Weights of a small transformer language model.
Size: width 160, MLP 448 SwiGLU.
Each number is 128 + 24 x the weight over its row's rms, rounded and kept within 0 to 255. Layers, rows and columns count from 0. Numbers have three digits each. The size before them is the row's rms in percent of the matrix's.

# layer 5 attention output (transposed), 160x160, rms 0.0854, rows 25-31,57-63,88-95,120-127,152-159, columns 0-79
086:072137122129102108134145067148146110114131153114136151140150133099128133083108131151123154156125174159111136189127122146110134091144124106128129141137105110134109149158117160143117161144148120119103095156129146116114151125080164129104145129
111:157134130115134113144125134098106094103089114146125141099147142141106131151133111126148089136114150082129107104092108099101129119153118191118112089122154125167172137138163135146152108112082128119107120131129081136158131153148134121162128126
096:098140103138140070130128119141158131112142160099110138150127108123137180112141121149144142073111122107135150112093152124170133165110128133149162117096115114092147112118093133092082128158140123157133094128127195174082115083147135118160139128
089:146127161108165134123125129161137131093133143157101172144116118110141145089132115144150158117112113154090156171118170134135142131131102117153129141156108143093105163141099135085111134106114096103133111117121152164095121114130128115111134120
087:166127147106139122053110137114126073098110110114103126074179131150125122100140109116139112156128167131112128105124119177138133153167137145145122106114116130149140097152106102126138122135166178084085161154107138113110138095126069165122124162
087:150105179146128143122125116120124092151124101106155158129114152166143111126152147129112148120083109149085132135143181097150141140108111091152082085154135150116124173127083134101121126097136109153146131109148100145115131163129148111134137135
089:166136160128132131154139129149115141152116104142096138173115145118123114190149110128101162100089129125121140166147166099162130141104100122103112154161097140111095161088130137142112128118115121145160122115114110183157087134152175114101147088
096:134112170128120161132126116138110099124116161109141163136143083162144111126137140105145116166154118127169135149105120131113108108140136109112142111071121132108138144133145154145112109107168160104131128127134090132064132140119140136116082151
102:116147139121125160154137125144073146146112131120078126146134125156092136161137123131105139130111155102132111136109127118165149124133103181123131080150115119123130122100183152092104160136066113127089139121097125166139128097118136156113132101
113:099142145120152133125065134115151081134135184131178160137121123126140127124108147122159140114115114118135122090113113129131131144162140108148144148096149123118105118111149147127121116122127143091136116135112117117105127090146113108132108156
098:081125111122134127144104137129130093142126179148142138105134098144110111105119121136140106125104104146124127091111104126139136168134140091140093146110184135119113165168158151095132126119102134125141112124116103130129161098149117094112120149
099:149111095106106133135128124153160124119151165164117111114115101162089120160099121192143100135128102158108126097084129132176088113125130118161122105108139115112119202146136143168137112108119117158140130123128135111108136133137110134121141108
103:152117134146118163122094114131094132128163143145148120099112080197120136108116134158107145106132097110136071098115100131145142141172132119133141134117110129152132159108082095140081111129118108119132118130140123090121128157141118094142138102
092:141191162135143155100093132100105102118113128149125143107148143116127108122107113119166168090141129121172117157132134106148189111135145142157155106115104140152164120141115096064122110169146137099128119133134109154116118093165107095161119129
105:121148098148146089124169133128135139133153120116156125100126109147117150102122117136088127119154160148140149136126090157126149139151174115153125155095137132134144123127143118138126151157113179082128117154119122127164141140159116105169088095
113:169133199119123142148142151159136134126131186146118143134119119105131123168143091172104106134117100149119115143116088114130079160140133140127115139135104090121141137111169148084157188136130157112144147099126143103108128116109114099090121156
115:074160151135072151135107123175109111126109126116055117139133099138114084147139100150113186156100151140116140130166150139136128098127093138145161105112138100109123137131141109112141148133100127096096150111141116137090133072078130124127114100
113:171118136120147115143126124154148117134156143124162138118141133168130150143139115150123169097144114126124078106119124152127149123175123133150122087093134146158098140117143149110084160117131134079131127132125143118051129139165128134131138106
113:122114120103148105156127123153121140164143152179151137094107112127125145103145130170153154104116119157094124123139136154135182170173106105138113145122166127127112175143112163126101160114109122084142112115133162109094168113148127126119149118
107:146155126074111108150137150148088115139162148195142074110152101129124142147111130131117127091075097158146106135126118122147123133139126165159147116131144136138107173130110130148102097132133126124136160135140122148170134141145123155099152109
108:156118111088122094102116150165148140123138145153110156136094108162129130083129101161130148096087111088122054121131137129135169141160099144132127117106102128132116118131060108120057153150129122106114111142135181112085145144128086136129136081
107:149152122111110113081101118170114105105100125142104162142111137150125137141133126115140189117088135102149129138154161143164183094128092106135148133088117164135135115170123126119098144153152124088095122153129168121072133079131124124120141082
112:149132099148128095147179166158163147152118124101113165136173137184139093090139104148091182102115165161125104106118141155118129093136138107160107115112174120123121094137126126117110120177142149101088121130098158133158158120131081146155106100
115:103149132122118126147150116144115133145148135118136126120143091075108144103147161118184149151143124129153128130102082165153124144119121110170158162120116095139152139103113146127087116170133122124122099156129115122089104113146131119057116155
096:090111150105113140139098147149121108080115097149144116137134111143087108154140108111160121138091174094133104133118124111157140117127096180101120078150118124136148137142172108122149111088098088130113173139110131144137120145135137101134117108
126:174111133096127125123115091108099088142143151157196138112098118139122129117141135141129136119142098136139082098147138135160170149136112120160145093098159137099099116084123124145139143143142130097114110132119146110073121103148097162157140155
092:114109124159135153157116119139139124148111159180153126124131142148113140115141136139105139100130115162098097103134097106090141153157140118107093167147131133116103196162132164097158131120121120144126112112098140092103172118126121113097150142
119:215103119110134142118117162176118159115108144173125127115141156155094111124105107201092114124108107118097107098150106116154132078129098194138117148120138128117069164155105109152125107122103126145135126116129114107089152130133096150119137109
106:145106130106114152128129116135124109141131147132170127118115113167095133119133131169121209094123108091172037094125125151145115142143114096122156157128103150155157163139085123128066094141115148125149111135142130155126128150133098108151132103
086:092124119119105115089109138142119075109106123151165119157128160105116123160138148085153144089140103116174123150168132136154136161134124127113144124131100141137134165158124182103115097141155168111137125143144107174139111155150163077160138118
097:127122113162158126129149180144154158127152128107105148102141125181080133099074110131103146105120136146130127079093112147171100098104116143124128137100119076123140086118159140130073107131139129101141122129088183102132144099133103114138104094
101:137149135099106097168159114130130129091123140123166116124123104102110113092165126151173198117163168131130167153148130169139136124119109106120182111152119121173143139134085121137138137141082160080091141152167088154110115101122145136087137132
083:142096130153102171121157118138113098168099117156113115121160147142124102164120101137121097111148149132104109117137129143085114094140119160117084099158138149130151109139113150140148114113128109160085148145159092099147139158146103155154132150
106:151134136093155076164122138097114112133134150115146139112128144078122150132140081109120126151085134118129107116141142125165142180101140132132126079126152090133167112110160124109152131191154125114088128121086188155102116094093134132160149156
078:150126147162139132131136113161160131157135171134120136149082156105147127126146123140143140122093133133078125158124118108141147112122115119120115157160122109098123113158135128065159137109136093128131122128097164149100109130128155101129156171
095:149117103105151119064145153151087099105119122119091111110181154161098119089112118139130078169133132098127134131151124142129124106115101189117110131106127166153117134161129067075136130153102152117124153113096128117108106115136104136155127121
084:130140123131102134155138144103113084137097111115152129148102108123151096109191133141142159149106141111097113133108140117121138117099084084116114101125127159149148155115097115077111124100101164100163138117113052168118161122130141156138123103
115:144127133144107139115132136155114135148106103152128120164122162120147141174174121139074119122071101127097135170141153105135113096122123117090113152149098138122100164089151177125126150125137127173151121128131114178163165126132181123111163127
# layer 5 attention value, 32x160, rms 0.0917, rows 25-31, columns 0-79
107:125148129151150156119096143184113136130151146133110132139121111169126100093126187149120132100097134128163125144093102070173142105142123148113150142117109126113146127104167158102136082116132143094108106143116081112136109110116123143115066110
100:139128149143156109158168121133121127102096176122180104164162138089119108134118154140083125150093110101106123143108129142094102124123124105138108109157105123133155143133132142116125162136133144108091090107115124117146129150109145125148133153
105:139110128073112127091184112106120110114095077121174142109116097162125112134096171114156163095112161101145126111149100115113163136160100117156121136112144143081112123143130140139107106123141112126109150135125111137142141134155094140190138139
091:133103110103126114134141112154117113141128124147116142121095067150128112110122120145101149096148127114162117138110130114143131157110101141129141141113118158107098161111119126129095126198117152107088137144138109105133160108130076154107105129
100:146092090107093145166136089164176126135117131131098124097114106146178150155103126144111146114068123113096111135125115140118145113123082118125125134111161088126123129126085152111125100144091118128146126125105136132130182112105076116145093153
098:136100096124177161155137142166121109151152117152144132135082150121181116107138138114123160143125195134150085112109109106103148164171095103125154121145080150140087149137097082113098097131155104138120129099107122130142125129127099122156113094
106:121111158126143146120191104124093090105129114159120126141159112074141155115169149099130164130118152112109137147157144155126100142111117114137127118126122114135145126130095097146137116169133152102086078156137085142141080113165109162170141137
# layer 5 MLP gate, 448x160, rms 0.101, rows 0-42, columns 0-79
102:160148105104119110120105163163148119102148104094096114147140171157117126153165144088147168138185096152136128112097130141116102138088072094142121145120132143123144142107107113139122147166096112150140079133140112118159138125130107145107114187
102:098157119138147093105157133168132136123134142073160142114126126147111146094117129122137138095110105132138135145138152132150096158165138073153125147106157090118155115086114180140108135156129138115100143151135100155150101117124130078065109146
096:148166111137161108107172124132067117109116084139130130119173185120105127140126120139159160103155147118107154145156093133113131127135114139090140166116099074098133133140092156185118114092121165103107136152151096141111137145135118131127149150
098:148119126126130119150088154123141098145110132113147190141108136139151128122049114123117108089091120165101117137154146122135115143142157154073100141122106080136151142169115107120154151119096115152146141114126140131114095145147126123127141143
101:121164152126139132171096112133153177107116152178135113142151108167146134125116144142116113124101095124140138141131109140141131146117118121103112176152146136173146093119150152131123143156156127142123089142148138098072146129085121123088140103
098:120140143118131128126128110139146149126100168091116068107107104095134120104127116130166138124146110119150097102134102142169134096095128148138163129098103188129136141088120151142122116172136081122118063142122145087138113122121141136128096172
102:117122087132154137146073119090118090142083139119094119161155124117151147132129155155101130109153111105140146109074163152126086113130133139141154155134128077149097163087112119128172136168139111154138127120107155116100167162149132174089123127
100:163147155105158130107120140114120122093134166146125111123112134133105086119116156162151133146132117157102153091066116151101134178154139107162115105147132120144130117157103124147164186092137103134140090136161135176127121098135131124134114184
093:089143168147113120121103093111123143101177158147168114112157148136140131164083120114144115082131152116162104125113154144108141145150151142088151151085100131119164132118107163108128121146114148093085101140139081181141136149127135142102128166
108:117157118155158100132102157112146144107111092116141117113150146134155120117135139144150126143159110111132174107124166156118125146136139118130121152156144126159128140113156095144127152189134126075109101145155100136113144126160108152162121133
106:152111139120127102126170143153115138148108125170143140119151153145106142100082112112164128054107150135073115118118114151113142102084118136136099128114104117109092129181101098182127100162101129091152129103153158151109141117100127136145125124
100:102128144168145129099154114098134152152117117165141140135084117144107116145151167134177125152126108083155115082139144149140125121136099118136128103106134110109146083172141172119145136134112087054110152145130140165093138126184101110174139143
100:130130075128143111133136108138113142068087110107120126163106150109129119120097119126133130134146148137176148099116129171085125129100163142124117124118113126117126103115120141120142136088154116143089104130096129125113107111125111139150109113
095:116127138089145124125126102148159108136095121131145125130142133132148170158113143120099139150109191124207131150130130090122112129083131133119176117116123153105124111139098158112118135089132155089160167144156115099155128115154162142095111111
102:141083075102146095119133180157176085139159132163153119121144095128142120155143136135174129146130141093150150136119126152125122163150098145134142107149111131099145110162142181089077122098123111077115125129174133140128135134070081124117135135
097:137140172122130144129149110113124148110120114177131117116114162178099116121122171168173126137122118175131115118126127128111170132136135131154144107092135180159122118114127123139118141125175078141108077125147145155145156099129150144179144122
100:110115100154155114131120098096124140132122148158125088169136107118164128147126088116123106133109126122110128123136106145107172108107124116141172160088065121126153107122090148124115147136149112134140134133139117097139139154171110120111154144
105:133147112106099110163158121138142157179123133130113135110119114121094125102108171150135154123167103093084115150090136100120161102120087121119178130108130149136106165114112102113131160135139166073130110137079124087150089127126133173132158117
096:152113136116090055120140122132128170153138115131131098143094145091145088130144101126134107148133140129147114132149107107118118164115128149183144128085121143123094124154113124133106159146182135140155108098153102144125122126154123114085181166
096:140133140133105117116135110088151151117107103125135092130176120153112122073123144107133133137126097143155125115110118090153133124117107095120127172128096154078140105115145155142121113148116172120154106182109109104147135150143171112118124156
107:130156138145136160110103121095092155155112200141129141111106185123141126141136094117155120104158192130126086086104123098114144086119095153159156169132074143127116117136122134119075157167134135127108151073156133115152144099114096096106141132
107:114140101102111130121101129141124144108113094129163097146161142110125129144099134132159100153158149133164174094157123172106142126146154132103111162126122123096132122162100098153111104144136127119139128150174130129111126115100096182113170146
097:142128138128132104132091121150138127131143121173076074138080115105129126107142147131138145137156133114150120146161095111091153178131109101162158193144094116116115143094123164147115147127116144156148148178146102141139162115177143094106154146
102:129105146115122093085135123112129140136099120150128102115099112145137140127103148106146133112118101141112099147108108126143129159137113099192110113124110131096164127145141100109106147135112124125137105106113151098120159132141134057091145096
103:147157116111140157177140142155121128095164129120129118116114084142116088135100149130151129100098147143127098128099153118122124139164161133077131117151109131076135122133135171142105146146135142134135106176107123155179157122131119137073118125
096:138114109137117098109104133135135093112125120145146158150096155115082155111095085101140116143093127124150153142077141151153103136127111121090161113144081098103125095102119151135123104173135119124114130116167125122143106144186126118082138109
105:132131113126140108103106131149105184110103110104135104139171109125123122078122114162160148123125106161139096133130142149167099127112103138117146113114096090148135138149115110153139101131118132157137086119125141154134148110151132108145130142
105:124119156125100119115144160104162178116128168182125136165141150117124129078130122136127143134118147118115164135129153157108141129152127156113097152128121162110143128120130143144150117100135127102166101062139094108130153130110149073161092131
103:061110139123153111095155130206162116143097116175121118142121166158129127106065137127122102143163121125080179134093106152141126136106118119090126170138122159122113124135136091135131136105123115109078134092133107159122111126115130119106113119
099:158144113131154158146103172154171143131114132132174184089104139092137169116135106175150092112123156129173135132123100129129132111154091071101107130125109176132123159166173141124127131159156098100178146156136109146086159110118109134136129139
099:167126073154155189149101137119109142133123149127151109145124096131106092113161174127136115118097153095180143093097142140129154059145138113118154116150158091150102102108120139127105141098160091099104143123138110158117111125133112143084134135
094:142169117133123107162097129130115107115150134161120105133109169143118115106126121107093160140129167110128083110073097147141112088100138142166166129147118134124109145138117137168078152100192118133172127109157134121138166142131146097135153072
099:102114098131093116132151136131090161152135100152107125161129175093139151109107147098076117063192149122129133117157137131124098149113148131101124162103114129142127105153142095141128122185157161153165150131138131147154119103116190113139161125
102:141116153146127064121185134115117138145113118156113117118123110148102154131156133088070096153117134121121145071115099096103118145149148153156145127129108161148155140122148098136102156085114113110151162145115161150103107095109128121063134125
106:135112108110111108134083146136099144140094131113120104178113178096123092120128124160128169141135123188127124125128084152133148132124117148125120128156128114118133150151150146157153090112136067117171140152138173139105079150156147139111144063
102:093137099125140164143120141146155099122085090102115104191108152108105137120148122145126139123184135090128113157080155119105128137183109156098157156103110148131123098124106098116103098133154150142146114113123094120143120126108118118085110157
098:133152112137096134135124157107163118140115112099111079165116159098107112134126152132148163122170145139108109166110111164120106126096124132101109110149142167118083113141157156151107098083124096128110150131144135099137117089148061120163157108
105:118105164119118127110143118151154162145104092114116127121127128109067112104106130158120147118158145068116091167109138158126163092103097131109180135155128145097092115106160113180133106127135093100086139117154153144104101173144156128120135158
095:105132136147144143154146131138146114128127131173133137150132155137114146122151142116143112119167162128152102118116131128101149102141083124124123125155137101108114117145146141133080098150167117105117133180161053120124155135175147122139176136
102:190144114138152157127131093137113150149151150156148119143141137110140156164113135140146136068121153125142060104122088128130150176161138132134100112152128094078096148129121126108135116186134091104114123156147116128102055128147101131106136143
103:114189124116098120145158124109081148127093168114125177114060136102162116121099119077115117116147124120165151132116091139134114127107137158156136104152108143072117070149152092141140141118145131154169119128115143107082130123102183111094120134
100:115134155084089109137122099120168133067113157130172142107112141085131101136147160155127138108066094158120117090107118105140114131135141105114122131101128187109112127155122148157073136160122119115139144162159146161140143113132117141105191111
095:149136102090119095123153119123150147099143116147152114121118109142130152150098167126140144104148114162142106163088099081138144122137108158108058148115145134156136121174118118138114097167142105150088093156120112173136079110142101135189104097
# layer 5 MLP up, 448x160, rms 0.102, rows 0-42, columns 0-79
102:151143106173120100144105147143068176116100104130096061115114161151123160111109124071147118150144111118141139119145139126109077134067144122116120146126134100115097158092159111149097131150129109141142136144146102128139162128098156136114134134
101:131133157085099092119134136092109110157081124087142151135125120133113114090140144149149150101160128065166092178104112093140116109163104139166130137134116115147100084125132173098135136074125125123122119129136113135184069116109144141123148128
108:109151111174120121159160106096119217131114098161118119157132162127121138132088124100151125135134147092102151156175133138154083095120108128107123137130113138130112102152105150134125132131113145110115153097148131132092134130149109186118165165
094:086152167163104110098144109155126112165131107119131098083180113175088140156107159170109137101158097101115120192128124101131122122170108106098159098165112176078144161136122132132126164165134107135111158128098146158135150108134090148172140109
101:151141148112124140144165133151117133129134129166134104124163162156210099150144096099142125141131161120111160120080098122116102122107146110161101155129098111135117128172123150100096148147118135149132104095157104133061118126107178153153125156
098:096141112122107160168089161151138103131108119109107106141089108127148121152099152130087091121157112107140146128131141130131165105133121089119111150102143138096181102147170102130077116140161151135168135127110137158095111145103080142083062129
103:171123116126122127077165126106140132133125099138110120149107118112133088079128128125132092151166128139124152125125149148129112127104114117097144126078132155129125133148118113135117095107129158117098125130092130112163136076081111119131113125
099:143102108121133168128126125131143143165128161126078105153122108104107160123115148152157113174091107137153110126125127108128088141134136145140124127129077116178110091084141107099144101113106129152127136152142138152099115083123100122101186090
095:166155116143120131119109121111149107150140158132126121123091123096138131163128103115150124107105117107136143082114100150136124132115154073165146153104110116079175104109140112153092089155155111137152125137107074117105070125091169127141148136
099:120118146087105149135099127111126155135146122092136085103129107100143135113105124151123149131089128114149117106116124114108171135109141112151082131103150140181102144096099101149100093171153091120119169134164144104098070148102159152149111124
107:110154171120130131130130128122142081180085114126110120127116174148119111155120136102148097100137150132167130137187106156102191113093163177178120113105111089144125148140096129142164130134120100090147132111118142138083148131154157136113133158
102:122150148154157136098103133127116134138145166132104103116119126114095145127113114095122082137098126105124147111161146139115113143147154095123144141151105087148133115145119163136175139109143141088109100080163157134117164154116126122135108159
099:136096085160146083133123110147100094143132092129169156098152148126158097140158144124133124123115144113113122158129149156125142135126102142117104122129121138129151122171135136095132129163114155094165111139107120121155110169097106111137158133
094:121094139105138131129129161110112126085117166088138114137084125099138148129130136114176095148148073116149147112144101124143178170073142098117155093097107126132133099123090163120135121143137144141125118101104133120137117095115158163086112138
108:124103146136097124155130136110143140060102147127098101165090125152127131088152079153099083148096108137134116131153111106161096113154116130152126129134100142117187131121129173130100101155123115151099110155150148086153133160137110143168132130
096:163148162105094136123148093139128137120103158118099122150104162086104133107131144092200128152157124076163113099129137110076106101135087122147109131137159146147123163145109118149066168112131124106135128138121161102114131111121175136151137100
099:162100138110125139111143114140125114144108153118155112125139126124133100100153110176136146135139112118159132162153149114136092142135107148136083095180094135158131172126129137125165131106109079063101130141118145136137087130151159134153141157
103:109116109147147079120144149117165101113114126121053115139089133094139139112163173121169096143115119100150117121147139141143105160132133109164142165143118191114142125141137133121085121153116124144104118124114085099154146129098116087140122142
095:119136143125121101134116133160140117145112161121151191124170115162146116146152133131131128173122146136083167149139153155102144122131107166134140095138138110133140170186151112091131104137117153075119124132157102153158112128125127103125165128
103:129137131152136110136123126091131160134108157136101080161148163134127113097076179124109092153161128131118136139126124137136147143087094187209163142142150123159091151151129125129100162123158131141121127154095120174156105100122090099161104125
110:137129102122136109108096119115094157112127145156132106138124140150106125133124092117144101113172174135136083145135139144087067148114120153134117124116108118132124156146099128091130135203093133108094134155132109145126117114105094135143154134
101:139141148111121108105143156143096105152146160099128136132140134075122101099138133144123130143130156136084160134170109108117154125105117092100133125086131122141124135116152121180117107103153157083107096155187095135121127132086112110142099168
100:162116108104131101123119120108113088148101125118190122119129132170161127140116142096135141109121097133101109147134131179147129141144130140138101075107092193116120124155105159110146150154150155102128147106100165089156128112147102108119141139
101:133096142105095117124115156118139148141125134142155120131107111154166148103148109128121106125125076118083108146120122130116114150132092155137136124080109140131146123121133145106104204172129137113092092113109163117089148130142109158100161100
109:126118117152131133157158099129076105161100111148137169115113115126153139133088107107147155127108137112131136116084116132083142136129176138111159119117099088089128129165121140139092101117126147171106099157101090113141139136128103109122137156
094:121116137174136089138103139139113128091161117150115155126121150134121147141132128171148145150134145147119107168108132092132086107152134118100193137155106103138143138111134128122164169133126122115135133090152163157144132101127153123101140176
095:117141147144150137081117116128106108147125200182121140148123105153165156133131168126126176158098097115165114158074123127123138097132172143119131126152122110133140141142179129112142111128123134127139133140139167131157094160106136112126129125
100:136107113116147136151146163091127125135155153154154106146082128115138134102134124090135128124100131144176089118094081139150110117167186141125096103165136127116130140120150139093136077104139131112134133119148122094122141118116135063165132147
102:144146105161131129143135134138137109193124126099098103117127150117119166149145093148150075156141119086170089117146116130124088101099148115168118139151113131133168137107083144148101083148166159113146109147128145147140134136102069132178141140
097:140103080153116117136111151118153103087160127125106127151128118133144125121103125135156127123147108147128083143124091118175165115147160165149114139164116139154079168125108153125096147154089162147139141099173151159154130151162098126151154108
101:135132082149146121122126161158132141109134137138108184093125170098121140135104152145123107134155137135110116145123129101111159118164141135106097107113130092106157153142115122126144127136092145077080096107159124162167146087096155150144149089
099:084156131151169116167177096132081134106160104151121133136133130172143147101105123135098111145138127135130133173129096123127140104098130129138138154095136137152134106148109107133109113135150140139094139123134089095114149111124176097079102122
100:139134129134137154143152141154104152116101159139148159149120140164118118123145072149138170132090132130139103066114165174160124102113173140112121140171122159134143125095134103107167154134114117130133153088156132136103106152143151144126093151
103:134065125134163133125138104133106099111135119119109154125135112148106174138148116125146163143090096115112139157105125110119088141119175137120120106093156114145094145147091119111083088130186097123112109125087107139145147063118093090157121149
104:149154114098131157171131157161103159096112105127152120098113130156081109117106175135108154152122133059167127130103151159126109159098175136142135096123104135130127127127157150111133116110154120113135176127135166103117167097118129134124164117
097:111101118153126121136115113075103131112109111159116151123185140138137124106146121143128132134125145129123151067170132179108073152124103129195126118124140140131112156096147119143129118131166144145110127125137068156080130099125177126128084116
101:130122124061094155129143140152156099126135166143141096146097138105135114138115153155065142121131104124138154113108095161131146145085103109105149127143138125133128106123142094133049123126146127120143140138134129132177091111170106138158097100
105:138141130127156109062150131112095148125132128115110096172110069120147162157152117121155079099110162112148140138132122138134141142101167071168118118118130151114109136116131074103141120151123132141112127086156139141160094125143140090140148122
103:115135109156117101090121166094161091171125120118081127117130179137087085080109122099092133146136153158106128111143088138099117157108115131165152119079130103107114104174124128157101167086097122145126129123119141158137116110100120126091089121
100:127146144133123168149131157113118157134128104127133103149139116181139102151181126143073117137089126146133129125107131164136138119100127141122128095103126136130149138137102095141122089146140134108103130140149153134107134121111181119118171117
102:123102138120126142139122126148142137161109168069146140114158112139121087126128161107137103137095170111108136162147133127142108102115117165119158144112141105159112135149127151134109118136144104144176099126124123154114126148121151100143144132
101:124112130138128100105132129097099095178120077125128123152138142150167146072151115153112116139167123155149164180101155088184139164077133094139140149107120137136117145162144114102162128130115136114124086114103135079110130152102158137110123189
095:105153139152114102168143169137128171123097103145118163118099095138101100109078188155126151103125151117128098138126147127160104117097163105160123110162089103115163150153135105141162108137129133156162152154133163172120099099161104132125109079
# layer 5 MLP down (transposed), 448x160, rms 0.0887, rows 0-41, columns 0-79
101:101173110136167121106094148107110115154115116144144139133150137109125115136165147125122111167100106118131138153102102081136096111096125139145085138128130134157171132145155103122149097148096113105084123163168104169145130139140136124181176146
103:148088136105171163112143109073122125143159190154141106135171142139172145085130088133129126122106152130105129122152125102128120107120119101131145116101164147146095104134095159100101114147097087157124113135126088174087191144126107118178106132
104:154127122126106146101115063123141136132158152152097088136129114172177135150140102107132113107138151132117087151130138115137134138114168149139081097062167129099116166143126117078125162137143126111123113092111130131123112162115159162108122126
096:129155115159109136154144124130151142089085156124085131132125175049127134157120096125106103129138142124135126120126156154091141151118090130097137109127088061165101095085171115126089068133117134137155102105141137128164139145145161103157088105
107:085132087158152132143102144126141107125144143143120118137125151150139133159154119150116085152080116108136158124157177128174146107117129109147099131125163161167123138091095140108128113077130182150113110131142147100178116093122089133126125133
100:170120124083117135127093138131129135127125134115108117104121095158156124173119120108160128151112105124143114115158151097151146142161142082143172070133102111118140142171141134098133091120150148130127084102110133122111149135139113122116134107
102:125126157112150119119101150060122147143160102154143165136084157081120142140176100163134111138147159161095128128169093108137123142144149118121126093107120148149164133152131135128111107145106118134105110136135139150152135084144096132103132120
100:120107162125131130174140097151159125155161153167104121195122115162139124107172133155082163180146090126126119160150144142104145116124131153106104135156126143119128104131082125153163137180121128134150146119121142101123129099062126168103129131
094:136133142132134129095111131142102108105133104154128177130117152125138141137165134149133151110117115123138126136166165136144115106161123126095119101150083139103131124156133119122110111134131181100120109127088100157147124142149128134137088162
099:105112112113120091168138149118104123142113164143142181100104107120153140118108140127125125126103177155109146098116126104107126131143136099110134147115109120097073116120139124149113096100088145139081105089110092154114136102118109160110077120
100:101116162146099103180122126101133123153080142165123105093129111127139096107108134108130122097128157125142119087093097138118124147129134131168164117114108145113124140129136105125130094091150143116117146096122148160118127111092131154118168148
102:094102126080147108125141110120124108101146161130125139111146127102175109115152154138120106104158154115140133091161108134104123152122130130150122178103124140090139105151154141132128111130147131140102121128095127150155153096144100160143089165
102:108146083130156123104120174145123104194112115108102132150117162146155110159143108124088107116119083155167127153146128126118170134169129143147145121085106107123134123102131101125142152142108085141102137089133144143138140167157118082129094124
098:139112121124103133124132108122147122143124111117130126131151152118127111149131109164113146144097128155122119146143137148114094055153105151133072131134088133123153088134159110120113150124131129098130083083092088149103169153094115119135113127
107:091166129114180128105117128106148124160159104123133096103135120112118131173136122155151161137120069151152135143119135151114121106124100139144111155142132112146097201142133139111158082122097124123170167101131129134145151117155157150121140128
099:113127151113152118127112153162133103157169099109127126111120131154116097111140124107099128094150145171120146111132109154139115162116121117116137196180108114133105078111138099122107091138111131142091111120120163096134136157123101143103127153
097:200114121116162127121125119154121090114075174133127131176144119133093089156075134108119153130077103154109121155133108107177117155126111150103090170098137088141120139131139136127142106142144111092094132145142116129113094159130093122168127120
103:139118133085182130142078124147120130118141113179133127102148100109146123151116117185119153133096148080149134094173154134124121128124161169111140102157115110132129090141107131115114131149133155150123094142120166089134173145150134170124167129
096:155124152105074142145117128133112148084100154157095113118137139128104141086126098168172112110096138130155121144100123112124139144107141140097143124163138121078129128062103137157156087071121151082119123087137161137136123112133132130172106097
102:149151118115162116126135149129138101167114129066117106120142092139156130131096125123148092130113133123114128155153138149111139121137132139154143149125132110164104143153112107162144142134112112125106114176135131133095143164129139112096123079
109:094151152163064118125150094100123142150154135133132108076134164151135091104132153103145136110169100136164132148114110138148096141096110120157126094116131144101157110112148130102090144139063155117108124148153104132141104097112123152119108129
103:138193124172122148141121134094132117120108158126128122137159140146106104127089142121052156136117113137122157149118091111112160096098156126149085048169088110156107155114138104093133166116079128119190133124085140156106111126127130131112122106
095:149103079099163155144090125131120158135113130124153090135113126145120071112162113110154145119144146111137121119131100137155124133138179145155116115097093152143141093131118176135096121161151145125096091125138132090112116111110130127060121107
101:087169152136129096143160098125128137118127106145136132103127141132146130145079129133184116134130129149155143129116119145160137115153131147135117153103131105077147145126138144136089158156105174138156113126154123121115105135120182119106086117
110:087135077135175157143113080148159168109088120148090118125101118105178099141124102103129071117117130108129146101139144124122106096119137134127151145148150138110129105123123133168144122128158180121091078101114134139131166105071110158121100119
093:107156142133136082133131100116088141143136120112153106097146106171124128112150118143105142148087137144149096109121120075152114103088163149167181101160144142132131153161106104076167119141112149111173127106155121094154127149139111157121177120
101:124151099137116106104129135102166095125159168116144096134149100138125137143163091121152120121120082102143061147156130123139149128096126141119132121113102120098106111141122110142115110097137164100113123148113129135137139106124137168134128098
102:112103132142131133129105147122111139140158152126116114129111155156127158138157097093136120126150173123121127139125160126133112144113172152184140178101098134180111148148137161172083135116117157135158107147099152085149088124140118114121093122
104:145106109139132141130153133059130118135110089131106128130126109091131142123121130155150141115128152143129104102131168115089170085159121117098127085127150107127108135078161116078139148140112123128113111169158153114116109107162147118134118110
103:151152116145095138091123135119131175116118126146134119088132171116111146112111146118102114158075180110141132158103108113152134128101134109137184176079072142129082133126110106172133116132134118113180113086133119127138118099138120149111114125
101:141166130122108067126141138123134148105140109078162141139122154138152121159144110120115135107177129097130118128129142136132095114102163111176130134156149132095137133120130134115165129169096089122042142099088117127140167123131127092093115154
101:127134153135120149135110140096116124132120080142140133161122145153129142123098127129116136123157129087094105096125125144077125108158122149175132122182177118140133161115148085098135124132144155134111140149106150114114100081107135117104126140
104:126079133177134124102117140129150150123104117164116165132128153112155109159172148138097090146093103135083146129182082112083120121130114123115097129122093111120118100110154148158095135122128128143143128181083146132117132124103103175136109177
099:115175119102116144136103118107097120144109139071151098118139104105082096147159147127151108152181152137147103136115146092102173119151145144123165087118117143134078122127106159133110129134092113109093116133128140129115101114103112150100120150
105:093136155133095076104166169134098107143165113110118135111097085092116127100151143160125145125084090120111142148130169130118142147135148105127124132092157128127128121116127116177169134156118123165175157123132108166113114110117147144118152110
098:135123092149096166106096122133131125089159139127138149144110172095089168118148095127156133086147123133101204144126121162060145121098153137107163181129132142141139112089154134129116099084094144159119172149123120147144155118127108118156147132
101:114096133077122120127083082113125115149162124159130162131159148165098141105108173099130169116113095071120138134125107170061106115112112122142137139129126105113133123124121142137114163109117158106127138120167150158098088154149123151154105163
105:108132124124159180123135126116134112148135133155110134096130153111151142080108128171144128096138146112162113125099126141146142121148080110119124143104128106120109102135104114058100100137154166142072129166135117108117142126130123144139118143
102:086139157130093171170132152146142148120154111159099090133129147119115157089161142152115114108166163158116152140139138147084114136139097121131170174160141156074156097124130137111127123114133137122152102128136142124123154096115117143121133167
099:160143110120129172117086127157135136156162153158140112129113088116149132139156135133139192128107115138108101183119107123191144147177120140138129118143103117131107122131123158160141127133124125125097140161135110140134119162153117155147151113
102:135126099089160127117146081135115106160157110119129144106146100127126102090159131112128102092151142134126150118166154130081136153184135108179131095108132135115143127118157107144142120079140142098130110122089130146077116128175126144076134105
097:142154134147140131163128115155137140134178166125126103130108161146106163088114160122136146144150135128146077116125170136124137102151104148167167123134155109125118129110109150156106134123136079167118088076150106109144096159133113120163163115